python train.py --n_kv_head=8 --vocab_size=8192 --norm_eps=1e-05 --rope_base=10000.0 --tie_embeddings=false --parallel_block=false --init_std_down=0.0 --lr_head=0.00744 --decay_shape="linear" --final_lr_fraction=0.0 --doc_mask=true --train_tokens=93180000
Each number is 128 + 24 x the weight over its row's rms, rounded and kept within 0 to 255. Layers, rows and columns count from 0. The size above them is the row's rms in percent of the matrix's.

# layer 12 MLP gate, 320x128, rms 0.105, rows 263-297, columns 64-127
size [ 93 101 103 104  94  99  96  93 110 102  90 103 105  95  99  88  93  97 100 104  85  98 103 123 112 108  94  82 108  91  91 104  93  89  94]
[[154 164 117 172 112 121 188 114  96 124 124 106 148 188 128 128 170  93 136 141 136 125 179  64 106 101 146 120 147  92 157 126 130 134 133 144 118 101 125 111 113  95  95 138 134  85 152 125 158 122 101 135 136 108 159 143 109 145 128 165  99 106  91 104]
 [120 119 185 133 149 179 128 134 112 137 130 137 157 120 118 135 133 153 121 166 122 151 118 178 125  91 108 122 135 151 150 123 130  98 139 132 125 104 148 109 115 141 189 118 144 139 124 107 104 124 127 110 131 128 104 110 151 154 120 166 133  66 159 130]
 [135 153 106 136 115 126 137 166 114 128 124 122 189 136 128 109 109 119 113 135 158 143 128 129 134 184 139 146 140  96  96 142 122  78  92 117 163  81  90 109 148 127 136 170 130 148 123 142 115 139 122 150 137 152 156  97 127 112 150 172 126 132 130 142]
 [134 165  91 140 136 110 165 170  85 141 147 118 139 105 125 103 149  68 124 147 134 101 135 131 100 153 177  98 159 122 155 119 108 133 134 101 162 141 161 125 121  93 133 151 126 165 129 184 139 133 101 156 140 108 158 140 157 162 134 127 125  65 139 134]
 [103  94 105 137 147 167 137 156 127 152 158 144 140 135 116  97 103  80 147 123  98  86 120 149 150 109 151  96 110 124 154 108 126 128 183 129 118  99  91 138 131 169 151 141  82 155 169 139 152 138 152 137 164 138  74  91 144 125 140 135 127 108 114 113]
 [169 148 160 185  95 145 166 115 119 153 145 154 168 164 148 118 126  87 125 169 148 129 110 156 121 108 138 131 159 133  79 120 133 171 134 134 166 142 135 150 151 130 126 121 120 118 169 139 123 125 119 173 153 142 168 110 139 157 112 168 115 129 147 142]
 [156 114 106 149 113 138  98  77 110 162 131 138 129 102 160 101 118 129 143 121 170 161 160  91  87 156 124 126 135 124 105 120 127 107 182 122  58 202 109 147 150 150 150 137 132 124 109 116 129 126 118 106 140 115 117 173  82  97 122 122 113 145 114 123]
 [111 132 152 133 115  81 137 109  75 107 122 162 127 140 122 151 127 113 131 137 127  89 123  99 101 152 138 137 145 128 141 125 100 153 103  90 174 174 152 134 116 164 115 128 128 124 135 110 107 147 108 122 145 142 164 151 137 138 153 133 126 142 149 116]
 [114 125 110 127  68 156 111 121 127 145 110 142 150 110  74 106  89 123 140  95 134 119 111 121 143 141 139 113 175 137  89 115 155 107 157 106 117 132  77  89 123 140 151 165  99 112 123 149 118 149  95 113 155  98  87  99 133  95  76 131 125 169 128  78]
 [120 140 108 113 141  90 140 104 105 127 135 100 137 120 140 158 170 109 125  81 175 129 152 136 115 134 124  78 157 152 111 149  91 134 123 100 162 111 130 141 110 135 162 160  99 126 124 119 149 112 125 115 138 103 152 172 106 142 130 151  93 110 113 142]
 [ 91 123 110 149 111 128 125 135  64 131 139 162 106 126 123 115 141 127 166 120 132 108 156 133  94  97 113 138 154 136 171 146  68 108  98 110 109 113 109 144  66 106  96 142 147 160 152 131 114 165 116  97 117 186 151 131 132 127  90 153 107  95 127 146]
 [148 159  45 132 121 136 116 152 166 140 175 121 150 131  91 124 126 122 177 150 128 164 114 113 133 124 108 129 128 134 141 131 144 135 138 112 108  88 107 142 135 113 159 110  95 175 148 137 119 129 107 119 147  99 114 117 103 142 120 141 133 132 102 109]
 [122  84 119 162 105 137 119 190 149 166 130 123 151 130 143 135 105 131 161 117 152 117 109 125 106 141 146 116 137 140  95  94 109  75 129 142 142 147 108  96  88  87 142 110 130 128 117 114 141 162  97 141 173 146  92  96 110 148  70 138 104 128 139  90]
 [134 134 164 165  91 159 154 156 121 140 112 128 161 155 147 133 114 123 106 113  95 133 112 160 129 158 162  91 117  86 116  84 121 161 111 121 186 123 146 158  89 146 166 137  90 117 168 135 111 160 133 100 135 181 112 147 162 121 129 142  80  86 110 163]
 [ 89  88 129 144  86 156 172 146  87 155 122  95 143 139 134 143 155 110 143 140 171 116 105 107 136 171 160 154 158 144 139 109 152  88 155 132 157  94 127  64 142 126 129 111 139 149 148 129 127 154  88 136 124 116 125  93 132 111 132 127 114 104 135 152]
 [156 101 179 124 135 134 114 158 121 165 137 143 124 101 160  90 158 139  93 178 111 152 109  71 116 124 142 154 144 142 138 171 156 166  97 147 135 118 140 143 143 140 108 130 140 134 133 130  77 149 125 137 130 127 166 139 139 132  76 124 137 100 110 117]
 [159 122 142 121 108 121 121 105 143 117 145 125 149  91  75 111 180 121 116 136 121 101  82 121 104 141 112 104 127 132  94 126 105 105 131 117 107 170  99 114 105 177 145 181  77 165 194 131 114  80 143 100 159 136 135 112 154 146 109 111 112 128 109 102]
 [131 140 142 119 131 128 142 102 124  96 111 148 160 160 117 115 169  96 125 141 158  99 148  88 110 112  98  89 136 141 126 141 168 115 147 134 131 127 139 122 114 147 124 150 122 134 105 133 126 124 119 135 151 124 143 112 148 118 111 161 141 163 112  85]
 [137 117 116 107 110 158 139  92 133 110 158 119  99 147 116 106  69 150  90 103 158  99 101 126 161 130 136 114 152 178 130 113 171  88 132 130  81 105 130 156 112 149 125 165 136 141 114 126  99 121 127 165 126 153 150 134 117 103 129  99 144 124 115 136]
 [112 151 116 135 121 129 143 169 139 145 107 135 128 150 124 106 154 138 160 125 114 152 100 114 165 110 101 152 163 140  87  93 118 114 133 112 130 140 102  77 140 148 165 127 109 145 111 111 119 203 105 132 149 152 114 103  70 131 105 166 113 109 141 147]
 [ 68 117 156  99 133 137 172 177  92 109 126 111 117 152 149  94 123 119 160 139 107 117 129 131 125 120 142 140 117 149 110 109  98 149  85 140 124 156 167 150 112 116 167 142  86 129 149 146  97 114 145 110 136 166 106 106 127 130 133 114  96  84 125  85]
 [112 149 142 119 110 141 149 136 116 111 143 136  88 151 137 131  98 124 131 150 132 101 113 161 151 131 123 143 138 131  86 146  99 145 117 124  89 111 144 140 115 163 167  91 147 159 145 149  92 128 124  89 155 158 119 117 133 120 106 123 132 124 133 154]
 [147 141 141 140 146  84 110 124 140 129  90  91 173 179 103 158 153  94 149 111 112 112 103 111 125 143 148 159 185 126  94 123  94 138 124 140 142 178 120 103 162  72 124 133 132 109 126 142 116 112  65 132 116 101 130 115 131  98 122 124 136 152 120 131]
 [131  90 139 161 108 115 178 134  98 115  73 101 148 117  80 101 141  92 108 157 154 140 128 133 173 140 166 134 171 144 135 110 112 107  96 124 138 165 122  99 133 160 149 147 140 145 107 154 127 160  91 107 118 118 135 149 142 176 121 118 113  77 120 112]
 [135 148 160 134 123 131 127 113 119 124 100 193 133 134 114 121 132 119 141 119 106 108  99 100 148 133 129 175 173 121 106 114 151 120 153 122  95 149  84 120 121 177 136 136 152 180 115 131  96 159  70 158 155 156 114 106 132 107 133 111  86 121  88 103]
 [127 154 142 156 106 108 142 142 115 123  80 104 179 139 127  97 165 133 166 140 150 107 134 113 132 132 169 148 141 129 100 156 114  70 139 154 159 106  66 152 104 170 159 162 155 116 129 158  92 131 116  94 132  83  92 120  97  99 146 175 117 157 125  85]
 [118 107 146 129 103 128 144 185 105 149 164 132 154 158  95  82 136 114 160 148 103  81 116  95 121 110 101 145 138 191 118 135 143 136 130 123 112 105 118 133  65 132 128 119 102 167 151 147 119 155 108 111 144 155 102 111 114 114 127 125 128 135 122 138]
 [139 137 139  97 149 113  92 161  71 144 147 172  86 159 165 107 129 147 146 114 154 121 143 151 106 122  94 124 146 175 103  89 106 150 133 174 110 183 125 179  71  83 137 150 138 111  76 112 129 149 101 126 120 174  98 148 111 150 120 130 128 112 114 138]
 [145 128  96 175 121 142 127 151 131 179 110 156 110 101 123 136  93 106 167 135 151 109  78 103 129 147 140 174 154 129 153 113 116 127 159  82 117 122 130 134 124  86 120 130 109 157 137  91 136 134  96 105 140 137 103 131 139 147 140  87 145 105 101 147]
 [126 128 127 140 119 164  71 149 105 141 112  77 104 106  98 141 110 121  77 116 126 145  95 135 122 109 175 126 130 117 133 127 134 114 126 114 154 162 149 143 188 163 141 115 128  54 131 144 112 125 121 106 110 102 123  93 129 148 144 126 147  95 150  82]
 [ 75 174 136 131 134 121 153 150 102 116 129 122 104 143  98 148 146 120 131 177 107  91 100 109 139 128 143  98 122 168 124  98  97 106 154 128 123 132 152  99 110 137 124 141  64  92 166 151 127 108 122  86 142  93  86 129 131 112 119 103 139 132 132 122]
 [164 138 122 150 125 115 157  85 119  91 137 142 175 128 146 125 126 139 130 125 136 139 133 107 161 145 120  81 140 146 188 103  98  83 110 146 118  99  92  92  91 133 122 130 151 150 129 126 126 125 126 118 127 118 124 128 126 136 124 110  79 127 102 109]
 [122 185 135 150  56  98 121 115 108 107 123 127 121 136 126 129  68 123 146 146 141  99 105  57 138 139 141 111 122 158  90  96 111 139 117  96  96 134 122 101  69 118 129 156 127 150 151 142  97 143 142 136 160 178 143 106 116 139 144 126 172 148 104 125]
 [149 152 127 175 160 150 103  97  92 130 116 128 122 160 125 158  96 123 136 161 105 127 111 155 129 165 145  90 136 121 147 112 109 160 141 112 137 143 129 135 113  68 123 114  73 118 144 108 147 107 122 166 128  92 102 192 143 141 125 136 146 108 145 142]
 [111  84 121 134  83 111 117  96  74 137 120 154 145 131 116 159 112  94 170 125 149 108 152 110 106 132 133 144 105 149 171 126 139 127 160 117 110 140 131 134 114 103 123 156 145 118 166 149 143 128 144 129 125 160 154 111 121 173 134  99 112 106 118 102]]
# layer 12 MLP up, 320x128, rms 0.0993, rows 263-297, columns 64-127
size [ 99 102  99  98 101  92  98  93 111 104  97  97 105  92  86  87 100 104  94 112  86  98 104 105 122 102  91  88  99 104  92 104  96  89  90]
[[156 114 136 135  83 141  77 116 120 112 132 151  99 118 109 143 147 120 160 105 101 102 118 116  83 145 116  78 140 130 121  83 142 139 125 102 181 152 131 104  90 138 141 101 125 155 141  85 131 127 130  85 125 158  92 128 137 114 147 101 120 155 121 167]
 [131 100 102 138 130 111 119 122 150 155 133  47 152  97  88 153 174 103 116  88 144 175 129 128 153 148 143 147 118 143 134 143 136 139 111 121 128 121 122 134 137 132 100 123 108 134 118 180 117 130 143 143 147 125 137 144  93 150 148 133 114 155  95 145]
 [106 147  97 117 152 128 105 102 187 142 104 123 161 108 161 106  93 132 140 131 100 141 105 165 140 109 121 147 111 126 137  93 142 149 182  88 124 156 165 162 131 119  74 106 133  68 121 109 141 123 141 107 117 142 129 157 105 139 151 113 103 106 118  82]
 [111 105 140 136 114 104 112  97 138 139 108 153  79 137 143 132 137 128 144 145  62 155 141  95 127 145 142 103 148 118 101 120 123 134 128 134 181 133 151 142 104 138 164  97 135 120 121 163 110 133 119 178 130 156  89 156 154 146 114 155 177 175 152 157]
 [114 100 123 119 143 145 117 169 121 146 107 146 111 145 140 123  99 118 107 126 117 156 105 159 138 106 113 115 122  85 148 193 157 160 138 149 139 119 145 154 126 174 118 129 133 114 126 108 102 142 119 169  74 142 113 133 100 128 171 153 182  64 139 159]
 [100 172 133  91 149 124 147 166 159 147 156 106 115  93 111  97 141 170 139 150 128 108  88 150 162 116  64 164 128  94 114 127 103 129 144 120  94 108 119 150 123  81 125 115 137 108 146 136  80 131 121 107 149 130 144 169 144 127  90 137 106 143 154 119]
 [107 139 151 136 156 134 111 114 162  98 108 158 133  85 112 142 129 117  94 148 121 122 121 129 178 114 154 145 125 144 125 113 105 130 169 112 152 135 187 121 120 149 168 145 148  97 120 145  99 127 141  64 128 158 130 147 122 104 148 123 191 102 120 146]
 [113 148 109 162 112 114 163 104 167 121 150 122 159 130 141  92 146 115 119 116 136 147 141 153 155  95 142 129 142 156 160 151  94 131 126 159 160 138 113 145 104 116 125 172 149 157 103 145 119 181 110 108 134 112 155 142 159 128 146 126 146  83 128 146]
 [131 134 175 187 112 120 141 160 102 163 181 108 137 125 108 116 155 114 131  73  90 122  93 128 164 128 120 109 113 125 119 123 181 128 115 155 112 117  61 108 137 142 147 163 103 156 144 175  99 168 151 120 141  86 118  77 140 114 108 161 101 133 120  95]
 [ 94 111 129  84 125 144 125 120 140 122 127  89 162 170 125 131 144 137 112 118  76 145 124 162  92 136  85 109 124 158 117 138 116 149 130  91 126 133 146 171 130 135 119 130 104 122 144  99 119 137 144 113  74 122 125 141 150 193 154 145 105 144  99 181]
 [116 162 103 135 158 134 149 105 100 135 130 101 140 122 126 116 108 122 117 112 190 172 104 138 146  87 123 126 117 186 101 140 111 124  90 127 129 118 159 169 149 126 121 111 138 142  82 130 129 146 136 143 119 162 122 128 118 150 161  97 127  55 138 128]
 [146 129  93 166 110 137 143 161 143 117 134 161 149 137 109 129 104 162 180 126 146 160 195 148 116 168 120 125 119 159 151 140 131 124 119 118 107 130 127 154 112 158 187 115 152 102  89 102  97 116 129 129 145 126 124  74 130 160  95 127 162  90  90 112]
 [117 137 132 136 117 130  97 168 156 119  98 127 132 126 144 122  83 144 167 139 175 176  91 138 110 171 164 127 112 116 131 139 128 127 125 161 144 157 129 140  95 107 146  96 148  80  86 128 101 106 153 144 134 135 120 137 153 153 112 180 139 143 140  96]
 [167 147 121 131 159 144  80 149 121 161 129  85 127  98 111 113  87 102 173 111 141 115 139 126 141 113 154 125 115 119  83 142 114 112 111 131 135 141 108 129 149 117 161 134 144 175 139 147 135  95 133 141 146 144  99 164 137 144 173 150 145 131 141 156]
 [116 152 141 171 121 134 138 133 121 179 168  72 154 129 135 144 148  89 116 177 120  96 121 142 146 169 116 141 124 158 157 101 153  67 127 145 138 113 110  65 103 158 122 111  98 142 182 129  99 106 143 137 154 130 128  97 110 140 131 126 134 122 142 105]
 [142 112 161  95 124 127 160  98  92 144 121 143 120 124 126 118 127 124 119 138 124 160 148  91 140  94 131 167 121 158 136 128 130 135 120 130 142 124 127 127 108 112 168 136 154 140  65 146 131 127 131 133  71 152  80 140 120  99 139 106 137  84 121  97]
 [134 134 151 121 131  92 135 108 123  96 155  82 137  94  98 119 145  89 122 117 100 124 108 126 131 141 158  95 142 114  91 132 126 116 139 141 103 161  67 154 108 136 132 129 117 149 152 112 168 117 119 101 161 118 152 150 127 122 145 122 154 138 114  86]
 [100 109 131 149 109 141 134 115 126 122 138 132 146 136 175 109 149 155 144 121 132 168 112 141 146 149 131 130 127 100 119 132 153 115 144  70 102 156  82 158 105 111 134 108  78 125 120 149 145 117 126  97 145 122 155 118 119 134 137 185 123  95 128 123]
 [139 128 110  70 113 127 143 147 109 146 133 128 152 160 140 127 151 162 133 121 125  95 157  57 138 151 152 147 104 117 138  93 168 150 141 120  89 113 137 121 175 122 140 133 126 136 176 158 173 138 146 124 133  96 160  88  96 124 126 123 152 132 114 118]
 [112 113 109 162 142 111 135 137 160 120 111 126 138 166 118 134 132 146 151 158 132 181 171 151 158 125  95 142 128 173 151 133 157 128 124 128 137 156 117 126 162 148 131 141 163 147 116  73 141 116 137 100 111 164 124 184 123 160 158 124 106 127 172 142]
 [172 149  84 122 101 160  99  90  98 132 119 152  81  62 154 145 118  95  94  98 137 137 119 128  81 128 123 139 123 119 162 107 118 125 171 109 151 123 116 137 154 133 106 133 120 140  71 110 122 148 136 124 141 108 100 188 117 132 103 108 124 104 145 161]
 [152 123  91 129  99 111 124 133 156 154 133 109 167 167 125 118 129 125  89 108 158 120 135  74 120 151 119 132 106 168 149 122 163 104 118 109  94 124  68 119 173  71  94 150  89 105 113 136 131  89 130 148 150 127 144 131 131 159 116 117 129 113 165 102]
 [144 131 154 118 166 135 105 136 151 117 141 152 121 156  80 122 159 139 128 134 138  83 148 150 135 116 144 101 147  84  93 163 123 111 135 176 123 116 193 103 172 112 127 147 150 120 151 128 112 129 106 136 141 119 120 106 101 125 102 123 125 187 140 146]
 [110 124 120 133 141  97 178 124 160  89 133  80 176 108 123  86 158 150  96 141 118 134 111 130 136 138  89 154 151 138 106 133 132 143 162  86 140 145 164 106 132 136 155 113 147 143 103 131 185 148 122 126 124 110 130 117 108 149 163 168 129 118 147 118]
 [100 149 101 165 107 152 104 152  86 178 124  87 184 136 116 121  97 110 163 104 160 129 112 113  99 142 156 133 114 135 168 125 127 125  87 139 149 120 179 124 124  87 143 169 122 133 153 132 103 113 139 113 100 125 129 130 161 136 139 150 170 118 158 103]
 [113 124 114 101 157  93 164 138 135 187 152 149 141 118 105 112 123 162 147 121 121 117 136  85 141 161 105 128 118 123 109 117 179 159 131 117 104  74 118 112  98 101 110 125 174 188 167 132 142 110 132 151 104 125 127 150 120 145 158 132 121 123 128 144]
 [170 102 128 109 125 145 138 133 113 139 138 139 172 185 114  99 167 126 138 160  87 121 129 108 101 128  87 159 117 152 118 145 144 142 100 135  93 118 144 168 130 128  95  98 148 156 142 141 149 134 153 132  97 161 103 124 142 161 153 124 148 145 134 142]
 [123  74 140 106 140 108 139 141 136 129 113 123  50 113 121  81 143 164 179  94 107  90 127  94  91 128 179 147 124 123 113 117 136 116 108 150 105 139 129 112 113 125 156 114 143 134 142 116 100 114 135  83 136 110 129 102 141 158 136 124 142 160 156  89]
 [ 81 175 159 109  93 125 157 117 122  99 120 112 166 118 114 122 157 139 118 116  98 152 134 129 136 118 112  77 134 128 103 128 124 102  64 159 139 130 117 101 123 180 149 131 127  98 151 124 101 135 116 157 109 105 121 142 125 111  99 162  96 141 141 117]
 [102  84  90 137 127 109 126 134 154 149 119 159 147 145 169 126 159 143 159 145 134 101 116 138 119 132  96 132 111  89  93 108 103 140 107 149 166  91 120 142 118 127 144 117 124 164 122 108 134 138 146  94  96 170 119  95 123 110 132 106 121 155 124 157]
 [145 169 118 132 123 129 157 130  84  96 124 144 155 149 109 123 164 138 113 104 106 149 107 117  76 129 127  70 115 121 145 156 111 125 128 138 174 110  97 145 131  95 104 156 105  74  73 105 138  84 153 133 120 117 141 128 134 136 175 133 136  96 146 112]
 [116 179 111 172 142 138 138 168 131 155 165 105 111 137 129  92 116 100 139  96 154 106 112 112 104 112 136 116 113 114 139 112 129  65 127 118 144 110 154 140 164  95 179 134 142 132 131 152 114 115 145 118 124 145 133 122 119  90 117 160 139 144  51 100]
 [133 162 119 123  76 123 124  94 105 118 103 133 105 123 131 131 103 164 117 147 137 120 125 117  97 112 120 112 100 186  89 138 159 147 109 148 152 155 143 114 110 123 134 147 183 166 108  81  91 142 146 152 120 167 119 152 123 150 130 106 141 120  67 117]
 [143 110  70 148 134 131 133 107 102 153 132 101 113 134  56 124 158 124 101 116  82  98 143  99 104 136 159 138 109 160 128 141 133 112 142 114  57 152 119 119  82 153 174 112 105 130 154 104 117 139 130 111  92  68 155 156 132 105 130 111 119 124 134 113]
 [115 122 114 126 141 121 118 118 125 118 130  95 128  72  94 117 117 118 137  83  90 128  82 124 143  95 148  86 143 141 135 106 113 135 125 119 167 158 126 134 111 120 145 152 162 108  99 177 141 126 128 129 133  94  99 143 113 121 125 131 129  68 126 122]]
# layer 12 MLP down (transposed), 320x128, rms 0.0946, rows 263-297, columns 64-127
size [101 105 101 104 104  91 102  92 107  97  97  87 105  94  88  91 100 103  98 106  88  96 103 102 109 101  95  90 101  98  98 103 100  92  94]
[[146  86 138 124  88 162 161 144 130 122  68 118 144 146 122 141 141 105 112 116 115 137 151 142 104 166 140 133  97 152  82 130 117 113 133  91 101 114 129 126 103 156 157 141 181 137 143 127 120 136 150 177 112  88 130 114 134 113 134 174 120  99 103 108]
 [163 123 120 129 104  76 164 102 144 114 106  93 102 127  86 125 133 127 108 120 109 140 132 118  88 134 144 141  98  71 126  88 159 118 139 128  99 140 122 143 151  91 111 149  97 119  79 191 135 115 152 114 103 123  90 109 125 111 109 102 138 117 128 158]
 [151 127 112  72 145 144 131  71 125 125 146 162 150 120 141 132 142 132 142 104 169 140 156 113 108 158 130 119 163 140 124 123 139 110 154 182  87 136 136 102 155 205 133 139 148 107 142 108 164 109  68 136 142 126 127 166 166 180 145 138 136 133 122 117]
 [141 165  96 156  97  96 141 132 108 134 116 116 143 128 135 122 126  94 129 111 143 150 139 178  89 152 173 123 125 122 113 103 103 110 136 131  95 152 140  83 128 116  91 173 154 142 129 128 102 131  88 142 141 146 144 177 103 135 146  97 113 117 108 108]
 [108 124 112 147 167 109 134 107 129 145 129 151 162 144 163 144 142  96  78  95 118 171 106 137 119 108 136 124  65  76 116 133 161 156 142 113 142 159 178 151 140 123 109 107 144 124  81  88 137 138 196 103  37 123 138 143 149 139  82 106 149  97 138 134]
 [128 137 116 145 161 137 126 128  91 157 153 145 106 128  98 146 164 198 119  84 135 127  72 148 139 153 137 106 112  93 142 127 169 146 143 134 116 145 100 162 144  92 132 108 159 170 127 152 163 120 134 154 124 138 139  73 134 130 135  96 108 149 153  86]
 [ 98  84 123 117 123 150 129 121 145  91  82 142  52 169  92 151 125 116 112 118 117 101 103 139  89 126 129 130 144  79 149 173 168 128  96 165  64 145  82 135  83 107 130  95  85 146 153 143 130 124 104  60 140 169 127 111 117 140 132 116 157 126 141 143]
 [112 111 123 138  93 139 144 150 117 186 139 112 155 124 150  99 130 111 126 137 134 130 167 102 103 153 128 136 149 120 103  79  91 135 108 111 116  96  86 152 114 105 135 145 127 179 139 116  77 139  87 127  95 127 193 156 161  99 151  93 112 103 168 139]
 [122 119 146 119 127 105 134 135  99 147 102 130 155 157 178 135 154 145 160  80 140 153 133 138 138 141 116 122 203 164 112 132 121 133 114 151  95 105 117 107 130 124 144 186 161 150 150 110 164 114 111 154 159 105 122 108  92 133 108 162 136 147 111 149]
 [ 83 111 148 123 103 128 101 157 139 122 128 151 139 150 129 120 118 145 129 108  81 155 116 127 149 112 105 153 160  86 115 163 143 140 161 157  80 122 129 139 120 130 105 116 113 121 129 132 166 122  88 126 151 135 170  87 143 117 149 151 149 129  83  91]
 [115 120 105  96 137 124 129 119 131  95 139 138  80 100 143 134 129 129 127 163 125 124 147 153 146 125 130 133  75 100 108 105 118 104 136  99 141 138 141 138 109 111 186 113 171 114 110  78 137  93 142 136 165 169 117 138 106 102 144 145 132  79 102 123]
 [100  87 183 126 157 112 131 102 123 119  91 147 141 111 154 149 139  94 100 138 150 123 118 120 124 148 163 103 158 105  88 105  64 142 149 103 141 162 113  95  79 159 115 147 138 142  75 119 127 122 118 113 133 176 123 114 133 116 138 123 116 125 130 148]
 [ 79 140 124 155 103 128 141 133 144  96 122 144 106 114 127 121 118 161 132 124 113  98 128 148 155 101 110 108  24 132 137 166 145 150 115 156  94 120 109 141 166 104 162 149 126 129  86 120 112 115 198 114 147 118 127 150 147  92 158 139 144 125 122 123]
 [106 141 148  86 102 120 136 126 152  85 134 128 109  97 151 140 134 139 124 133 151 155 143 128  96 105 135 161 111 104 151 130  83 145 113 127 124 121 114 149  70 128 122 128  93 110 113 121 144 141 138 168 132 100 114 133 160 127 120  90 128 146 136 101]
 [ 55 137 137 141 108 134 134 105 113 137  95 125 165 154  93 139 118 142 124  98 150 140 133 135  91 117 144 140 143 118 152 146 132 128  95 163  86 141  88 157  73 145 108 137 104 116 145 141  92 131 185 144 120 134  95 135 133 124  83 128 137 156 112 120]
 [121 138 115 152 152 156 169 119  98 107  81 144 139 150 142 150 132  96 177 128 109 113 185 148  66 137 141 119 122 147 149 144 134 122 164 157 141  99 105 100 109 146 134 125 137 138  86 101 114 126 146 104 131 158 100 165 125 140 127 157 120 121 155 171]
 [153 148 158 111 112 110 149 115 153 111 203 133  78 135 126 135 136 150 103 136  94 162 124 107 157 114 124 149 164 106 102 130 148 153 125 115 142 134 136 144 119 133 109 108 167 124 123 190 134 158  57  99 174 135 133 137  95 113 116 127 154 162 152 176]
 [126 117 150 128 112  93 128 129 107 130 102 144 122 135 114 170 106 134 139 139 117 114 125 111 145 150 133 104 106 106 118 111 166  70 162 160 147 123  82 112 130 139 154 147 118 102  85 166 133 111 137  90  91 103  82 107 187 133 118 159  92 121 152  97]
 [164 169 136 186 138  98 121  98  98 114 140  91 121 132 139 128 145  99 146  91 112 110 132 176  95 131 127 136 149 123 110 133 132 167 140 126 151 133 164 103  84  96 139 143 106 174 131 132 156 107 143  92 138 127 118 147 126 137 127 136  78 116 126 142]
 [122 109 129 105 111 119 141 121 111 136 142 133 108 121 136 143 107  94 121 142 155 142 154 125 119 122 143 116  86  89 115 160 130 147 132 112 124 118 166 161 131 150 107 150 115 132 144 127 113  98 153 124 109 134 149 108 124 118 134  93 140 103 148 120]
 [121 143 167  97 113 132 157 139 161 107 108 102 137 130 144 177 107 119 127 161 105 144 123  99 157 133 131 130 201 166 100 101 132 139 146 138  69 115 124 101 117 123 118 110 141 128 154 173 139 125  83 136  78 116 156 139 101 117 132 117  94 130 140 122]
 [109 116 128 132 129 101 131 122 160 191 145  97 126 178 140 101 146 147  86 104 132  87 135 105 102 142 166 139 137 128 132 119 150 128 128 128 124 141 110 168 116  73 125 177 115 135 146 139 141 139 119 161 127 137 123 147 154 146 144 118 142 135 122 170]
 [156 131 117 124 108  81 159 149 173 164 122 133 153 171 106 140 125 123 113 136  98 159 120  95 107  92 114 113 117 158 106 119 173 150  98 137 114 116 127  91 144  94 123 181 126 183 132 155 153 108 103 147 112 108  82 142 127 140 111  90 134 146 128 132]
 [122  89 147 109 158 112 141 153 123 112 108 121 133 107 101 118 109 195  95 132 143 216 114 103 113 161 104 110  93 130 137 131 130 127 167 100 153 127 128 129  71 143 154 134 117 183 138  90 129  74 142 123 115 144 153  94 108 104 134 166 127 156 139 123]
 [142 125  88 135 108 112 173 120 164 132 152 133 123 163 185 109 116  96 100 120 166 142 141  84 128 148 158  93 101 168 137 120 123 115 113  98 120 124 102 109  88 122 150 126 109 101 158 125 137 135 139 107 139 116 102 192 147 150 106 110 109 124 106 124]
 [128 157 157 154 116 121 140 120 144 156 119  83 108 133 155 148  69  99  84  59 159 138  65 125 133 138 141  92  80 112  93 110 148 130  97 149 127 123 140 117 112 120 132 138 116 124  89 127 107 163 176 154 131 129 132 135 134 150 109 145 127 147 121 140]
 [140 131 136 101 166 118 113  93  83 121 145  99 105 126 157 126 158 126 132  95 109 121  93 161  55 110  98 117  70  86 122 140 132 116 120 121 137 144 126 121 144 125 136 124 140 116 141 104 119 111 188 161 125 123 148 142 141 131 106 161 162 143 132 162]
 [128 149 113 135 100 131 126  72 137 109 107 127  96 137 114  90 150 186 134 122 132 155 140 148 167 140 161 135 144 153 145 148 143 129  95 153 160 118 119 136 103 142 142 180  86 156 122 105 120  93 116 120  90 159 123 131 132 141 140 150 126 158 126 160]
 [121 164 105 106 115  82 194 186  97 116 121 127 114 144 121 109 103 126 124  92 114  88 110 118 103 123 108 141 142 120 161 134 169 145 146  82 129 126 147 131 143 123 125 144 128 160 132 158 108 120 121 122 145 147 123 129 116 138 108 177 108 117 106 125]
 [122 152 119 116 139 147 118 115  80 144 112 137 122  80  88 155  98 111  61 159 116 160 108 111 146 128 181 147  83 101 120 118 146 132 104 105 123 122 148 135 126 134 133 116 133  93 122 134 102 135 170 136 135  41 100 123 113 127 140 137 151  95 152  92]
 [141 140 111 159 165 112 115 131 131 137 107 149 121 103 135 146 119 118 150  94 120 163 168 157 116 110 102  99 147 124 129 157  98 144 138 134 133 140 160 125 159 136 130  92 164 113 103 140 132 126  58 160 115 145 148 113 143 142 108 134 165 110  71 181]
 [129 140  95 113 158 162 156 124  96 158 100 117 151 143  88  88 167 124 136 122 125 108 147 133 128 146 129 118 122 127 114 155 131 121  85 128 151 136 123 113 108 151 141 116 178 148 161  76 134 107 135  86 140 123 118 131 119 133 150 123 143 126 142 135]
 [137  87 107  82 149 153 115 127 121 124 124 119 145 140 136 146 145 126 116 103 147 149 141 154 120 137 132 135  94 103 121 139 142 174 107 149 165 161 110 136 122 153 114 102 136 127 103  97 180 121 165 143 132 125  74 119 163 135 169  94  91 157 135 112]
 [133 168 117 117 108  72 137 146 112 127 133 157 116 135 162 133  95 111 126 151 110 137  68 135  95  74 138 119 113 141 125 149 121 131 111 120 145 111 140 108 145 148 114 157 166 127 111 136 119 138 124  96 114 143 122 156 114 116 118 191 147 129  98 161]
 [135 130 146  75 109 106 108 120 137 153 146 160 156 116 116 154 129 140 148 177 140 102 152 131 122 187 105 165 169 115 138 132 132 126 115 103  96 145  96 148 115 136 132 121 122 137 138 120 140 105  68 135 106 131 119 119 126 138 105 166  97 114 142 118]]